From a checkpoint of a small transformer trained on Wikipedia: MLP 1792 squared ReLU.
Each number is 500 + 25 x the weight over its row's rms, rounded and kept within 0 to 999. Layers, rows and columns count from 0. Numbers have three digits each. The size before them is the row's rms in percent of the matrix's.

# layer 6 MLP down (transposed), 1792x448, rms 0.0712, rows 388-437, columns 0-63
109:491462475459531459512558494457501458528515476461523576473491491485474516512490505480487495498481508507498480482504488471501530522501484518482495519481537502487487464500529522477476479457478475
097:444469495524489446522503522526533507509504485433527525461503497517495522482461460518495544495453487499528448514529505531565476522511512502477526491471534502494507512477556488523504500506522518
107:495490472532463445469486523507508484491529505443473472497492455516481536471504521518477500529541495490487509485522475565505529506493483515470489512505503501507503474498501507516482501514505494
091:502522484497500449445468456504496492476463511490467503509450508496474476532501497510491504518506472478467517506470503507520448490481550500517499463482462481479486471494517521505466500514521563
102:501519509537501500478534499500520485517468515493491483525525475491443527501490501514547566552510496482480516543486476483504531456499493481526481510478486515523497510507540513496487452510483524
100:481486484529500492523494509446503443528527524517487462443500521502547451463495497494518480488514509530545474541488487504513518478504514487504523518504511495474546492519453481500501502492511518
100:471524500481495523481483551546492519498552513509512492526455487503477491528460538518487491507527505506518477503511557463508518496512479503487476500518486513484461479523483498497485462491487502
098:478474448508497562479520474502542416519495488522530489526559513535473513494477507502514528411509533495481522501448530470483478480479506507519530490486448474491518513501471536514472555487511522
090:536478504480503508520460506538550493505550514474511510495427504490492477540531509475516530486493482509503515534492487579516517524520512536489559526488463494492482482522520520493463514467498504
106:467528495491480520491507503494479505526512480458522496502483490505504488522519486492497494502489507525532498477486478525533519514536517505497443497476501527523459518541521501480476546510487474
088:516497515476498483506476500472533500534516472548476485514500488525470526477519492517487464484526497480493481489521494492479474510444541473520505503473505494464448470539482476493472498496555519
094:467450474528546477449476518506537495526472469487468500511491470477510490500506489504545542561468503496509507599512492513499495514494470542517547469471514495465528467511463490512506490483528502
108:579499502492503516449516525478519459484521500494488521438516492481503523469483480494472501523478476490481459492502515484527473450477501478526541533467472513549521510482493500544512508525507518
098:555494518520454512523510477510435528529511504527497545535526469516503483459484517506452444473515479529494478525497508542539495466450523479468476478545506482489508525471477517501523502506483490
091:483513500531482463510485461468521523510511511513512477518526468515486512476499488478529490500517464520471499500524509479472515530488520484466503494507510526482511509474533477557497461504472557
089:454505453539475487437472470517508524528528496485478502494520501544520477503525531521472474572520501535520508511512498495468504508481449484528513478473492490504481485521476502482445506492462489
103:490502489530524504467499485514489508487475507499498517453488488486484511498497490542486549532511508484491494495506486503522554521528514506477497447494497521510545479524519550550496502523512509
109:471469524482511510527447500499489503503500468495524506521465490533542432507520530523547500480469547524538500522515553524526470550471479529487473442512499480518511476523509500518518509522462505
103:509538527469487520435466479484513514516462496489483490491496572564507499493496514477551443452493462478497508503531524497529513521480462456504501488509512475507499470547500527505503497475497499
105:493487523512513517480492513486546457501489544483485517505492500503502537523532491505513513459435491518524534470526546505546485451488504528547509549537468524506479498503528510475469524523498492
109:475498518507545502488514477476480534497497485511490506478467541525479484454454517481505490514502516489473497450472536477490461497499488476514488535517513495503508504464493497501489542529503463
090:497513468524484468486499487505535502515472569493517513514492502493507489562499465469523504515501467524535483441507511472515516504505519519499505499458513530484445485515511526503478513478492460
115:533498462454487490482514491502479493493517512541503465490507480516521506544512541539505476478578489543491480513513487488496469455524480481508503453506510514472521493484468486477491505500520475
100:525525497502495488505479517503500463499502541520510520478492508503530486498482500502484524516525524479492499497471519493494533458521556476493540512527515496607499543484540477525492547526538483
085:498525489492499503499499554509475487502473519509466479496484487482496499483461500472494529530528477505521474572495495524507494507469498474491489473519530522475530509470502535476492520480512472
116:494531493487500536491486495486513519467468462512470490466540573515512488524488516489500486489455478475489487487501491488483518533488473505433507559447463539496512459490469568532492480464493486
104:501460463494485499454488479503489507522472482478512462479525494572513476526482471528511528483543506531494515506483499495515492516486490512469500515501463481495524459504528508509459533445480527
085:494549510481518503491512515507519488528571490525529521463494492534503512498498521481497528504471484480504515464478440503529506510498527520502519447495504470518437501514478480522499505483500477
101:512537476525527462503491477510510561474471473466486502495510461506528505513477505472501459506549506527516466470487512532520491485515499481558505501516460518505485492528469529523510527514515505
097:468503479458505523442484488491476500493477498541503492519521453491487512453521506523530503450524476527511541475481521502510517462503482495495504459504466513477487513496533498510479486474490479
097:543553526522527515465497517510498547517517488502507483527496454503544519482538519500496499474537458522494513457507489514441523496506520460518514440463522527487521529534514500493504513485512496
096:529461462476436527546523464485448484535498494530498493464509503511542474461468488484496519452495532514496488492502517487537475497519492478494494498535491461486499540495466520487498520490506497
098:543508501502469495530517494504496501472481498503482536542472515506474478543497474491507515513547499477550485468490510488466493500477463497543518448513497552512457458494482460535503463451493463
099:511465487508508510438504500457504508523487490468506517450503491520488506529515460517524513482487488501500492536485510489525503494481502499515536513526505500485536536530486461506501530518532496
096:486468518515514492499562521502513526494459522494461525484520477474530482500471510469521451512506458496529510477475503526513483545528524515496514508442515453570519501507504510502466481505532455
103:483509483508473494487517484466501494491489484494509506547523517497493534501471490495527472519498535482503503471529523496491460500533496491522506460487498530472466531508451496477537498497489481
097:509515458511494474493531550508485481539525519494487502510491448501504538535548501467450525541450524447502541553503511500496465492500476492508513499481467506494481479519517484457490516519496481
093:510500516469462496470498496464494506517532524475504477521532496490513518523461498512443448526483529491517519500492514475477541471515507462487495496448497490512538543499554519494522483539531494
104:506494506500547465513469485534502504502528513499465498519476470516522527489517503511503477502467492510489458495507493510482475492491530522498495495541529495430508520505450476517507574505499496
106:466517483479485504469515459451500512480485512536553476480525511504517519524526490463505459446514508491479494472524564533531500518509518486511494505497562486440476487495506502555507491499476520
106:512499505506543499523508504487540479495527516492505463530496539491480494532495498494504457463503482554523502461506482485500480503541503486488493557532509522476543525536505515532476486526503529
116:487488527459515529480500489474531488538500512502489525521489545523491474493507559473516444490510488526505556476481517473454485483541521528501495516450512512514503497478513479478509492472520545
107:528484517465538481507503483476512485526550507534513534519529509500510426495462517489498504497499549511509522492526504501520506463465524517518504498472494459477477545453442465522486472491493539
110:526509469504530468542482496505491487505460493494493514487518478483497490533538542445522501497524517482481472496532483496514469528479526508487502453527513461501472474492472488492491516485511508
099:476496478548499541493494473482530459461491482481474507534510506516461493496494517490490465527530518472512537482492530498556479462495466497459449498501532498483545507546480514566527515516480529
096:493528511492490519491481507488487499478483576524497503496518494497498491471527520494456505476538521499477532466554484514513505490520514489522488491483521475450479516506490532505497540480534565
091:486496484517479498525526510522519516495504524492506458503550484522484486512507506457460456544537503530466523479482519481499518524483479525523473480497500472497539529476505506488502509508464493
106:473481483512487523568519526468519505518487498538515483502492471533526493484533490496425503509519486494531498466486523518505471509463531496521486478534488470523502534507531509543499469495490546
108:494504460504489485478505505488476483469526486525466509501521497513527464473473478498496509491507484447508514524491510484488458492469544493495520524488525484527508457490510519501514555436477516
102:502452502488470493491516528506548516538469518486510503492484478513515453502505495467523545460515483484517507523491531577476473470500518493484505504479453512505477501457507491510472494500548466
# layer 6 MLP up, 1792x448, rms 0.105, rows 389-438, columns 0-63
099:478506475540510524482519495527525529525446561519490492514504467506467534507504512481486503495495483518512502510466504531465492504478458515515475528499521515538509509506467532498484489504486495
103:505522567470517494518509484504495504493517510537510511483507506506458471514491542500467490527491551452487523505530505535526546465517495538507516486481521502551517515506514492534488524483542490
096:499532480523502526457531547508476508513506521485514531512583513520497470483506479510471495498477532468516535513529493510445544520495427570499537486515513536507519489468462493508481506465526493
102:517457472516526507529498476497452496520486503520469505531544509484518496500504519471463470499449500512429588499497524514485487511486521470476491501537515505489504512488537435502488535448527535
104:497514520468528519496510482515495527496506494499412495518480513497503492503513509505503521485481532514480458532502509506481516537463522478476496526531508496532537467482527527514496499485517494
098:524531488542492494483463497475455492514486515464490487517507543473488453510513497506471544527469486515514503519486484527520517485498482516492521556501512494533485468480536492488464525469467533
087:523514523513528500479522487477532468490489517534506459512513524476464513455512454508482507483486491467471503445493496537581522506519487517486508487535507499488522528583500527498496497533476525
093:491446456504489492465507551523498486493508544497522505474534519442495515530510467496499506506493482531473482519518487466517531496560501507518512464529517479553502487492509487505495477517527509
103:473529506477520481490487501566504497497513516544518501501486501505450484513432492489490490527530526496502524452469515525551472516485492465528482506459483531493490498509502508493482510509471512
099:492535523501501498485511516476505490517538507555469505490495505480479523516508513490501526491467496510496464531519480447514532469550532508455484488485433485495514472446541513458497502469530499
105:511508498448528515539496489555491514535474471519483464510529496495554489487506527488499495505538480547519521529467471473523491511531547519470508480517558523464533484512504505491437483495505523
104:500485500499502535465534517469510498541532496459504538509458479485521531508522505463505474520477488482483532550486493490527488522467489445537525464516476551516501511513488475476500483473459517
091:511489516488533480484477460532512516439499494475462465495507525454510511502493521482536454524488481502595520499473443484513468485484490553501510483500438542508491528513486501491487529494520457
096:508507479505534530501480467502466508493512496532501512494501446540518541531531483507483488523516482505466490482514501497484513494519509471514498568452486478483494521485469462517471488425491493
094:491491544511490517533511479507534509523496526496481536472498474508530488517496471497481505516494522535498531535476504542529507514506492534506479478546459519492524513545524513455541516448493484
094:477492497496512510456498522523526525496510513532478492516449457528484493508533504504498489541476469536513506466477518520473486520484498513508523479531497522495487491499502466472481506515506504
105:515538495484502517512526516573496500490532485467454495480449476528490510528508534512508459510497507517516476495494480546510512513499532464508544501518452532539503489546476562495474481511491507
103:517503489514533481521481471511486525484516513503539468495497490492509465517502473455492485472513506515529504509481499500487522513473432450489508491467476500525507481489497507525502519466481494
100:528489508530520530508511496511503490510489499506512479470509529492505510513517500478527488501482488500476536512528519484473498515552532534516466482453508546519489551507493512520502493523490533
106:483544476548519490463442486470472524463496509519512498477450502526508523483493522509446477538526493510512531522514483522500520527535502479513498475529480522521541450514517501545520538475513509
093:516509506494511493511451457483486527520540496496487488487482463489496464540506511497486506496517496478485470483508499507540498502497507514525520540488518505528479463494504454507499525484475431
125:520511490512482499528512511522451511531474480532470532430477516545474487453491503493496497480483503528470474515446466493507493471479517510478454471519541479541522529519489482522527507490510487
102:526465527529537490473508587537485487527521548493481500522454500471520507507525462507520506489566507445509503559500483502491480498516488488539493489532508498477540464499467502458482487489532491
081:519490496521510503466471515477478485538543512481533480515524552497528492542532502473499462523499491494508466506511494514502505578536489498466489464500480520502492485523522494533502499507504482
113:499512519494496540558505476494474486503466492493500533491472517444493504475511539507532480506476476443516485504498516476489537528506496501495528503495469507486501470504476528524473456495480537
104:526537503541473484520510507470487526492459519508475496543479479489511474511499502519536486491466457496512531513511515497489540481525487506490477508531531527540501568456483496452508500551523444
094:513493499502499523490492494523538489527519479525572509498479498500477506511556512497478549532513472473495486525504464487491544509486503492513466481487527525483530516491496490556507525447577526
098:527491513504455490473458474491532491499497486510498490513513509471470554477489504476509507493509499491508480496504495496521497529491494519484511498474500409491495479506492526497486490497525479
105:541498533472464514457505517514520482508480508464522494507493526479514513494501520498497537535535483504487469491503499491494473518512474496497473479475512484545456540538503521500514491529473486
094:509490514550487554505482494526503464510476505483500500509483511501419521491500521498508483474479503481578540531528501502451472451463441523501418469494485531499526507515512505508487470527515504
089:528545466508474530461482468516484498493489516534482508512523501505493517508520526480515494485475458487462535479494486504470529473526507495532481539519454508467520470508476491479543526509503475
100:457507471517510474505486455458505520477456524506508510483539515516487520458489457492488497539491463504503519494471507497491481505465498463524510453558490514507516501497517484494555501523540498
101:470454511501471518539501470487494498450465478508538509520511483474456534503422481483517473511514486473518519507532492532502471514494486522506546520515530483514500467494496458486472498522540529
097:493467462490480447497495483495530520516476500503467503533502427539512490514477501529545518505444500543473491494503508477482473531519514498445499500536518453519506498457534535487512518519522424
097:530505495518472525512486555496475519483481504522542553451503515455505488507525533518483515517524496477497516499467495504469518482537470516501492472510526512480475458462507511518503507506508524
094:504508481547522513512527485485494508484502509495536504498492495533497533451455451442493482516512476516524481525524531480464511518489483480540513525506541505504495479533486500489449497505530503
095:504504522523492493475511461525468495520470460470480537501482504502487504484503497555482490495513515519480519526475519501518492525563519515470510479486481471498494498487463502527534524495473533
121:512470486534474540456477488474515537483507505499465464468469479524470500546505498511515477518521492506536533486500485527504548543536477533459481490484482517492468491507502482513483527498496483
104:500498514504500492482518479520472501545470481552495496517507541507506542515491491506514468512538503504471489479539485489492513529494509507520502492538519515456464522458494512505517509491479464
112:455514511531523477502482497518468540488524525527535488469510508533505512422485481486503494542498499533526462518520496509486521491493501489519463457483482513524515530513481486497482526530467496
116:513522514493507537512523506493504513510466508501506487529552528496456500522502501491553522527522496516526544516452504484466487494515501491501499527456484526516502488513493499513496520517501528
105:527515496486495458523526489446522516471505485469524492498503491493495524514460521449488521513530515524494511512487494490523534504487529508500445480507489466504535552515538473504467520486488493
109:517492498530508562476457509512512518478537487471503488502506541505499478450504457512457488499484467507508498502488520469483489471506469519521499513451482499548530503504518508523513483528501499
098:505497512474487503512484500498483464462508521548507518480466483504483518505482493482461502468519500488427505512496518472485547467508516441449479504459500519550501498493513517469426492521497493
085:518511468478509462520507478471509479500500500485523530498524535464433509504493452487518453482545459495535535528499487458492466492510536501521485529535496504514471487522488502525502500482512538
091:431518503506480525487492527507527512525502458509526458499470481496504509532483538475480487500492479505512517498502403512529555519568545521517471514531476521503490488556510498534520456500508517
099:488528499522521473505451479517481494509437505514476490516530491485488532473504516492478492514532486459520509514544512496508475478502499523492520501484468496476473502468522466497470531516461526
100:506507540470527477471496530521549507447514438532459518478553511494508515483475512496455523477497498462506483504490491473496497496496536493494500489478476436542546509522512509490490472515507498
093:499535461494517519521506502500502493518508528487482488571475472523472510511489481511480498475490545492537511482511482498482522493521488489516499559511507479508477507505531492497502517491501525
109:502514525480497514506491515490497516508510488479505484456504508510465491508478491490461499538484495526489469492502479499458477490504527504511481494508496498516465523566481502497551500474492490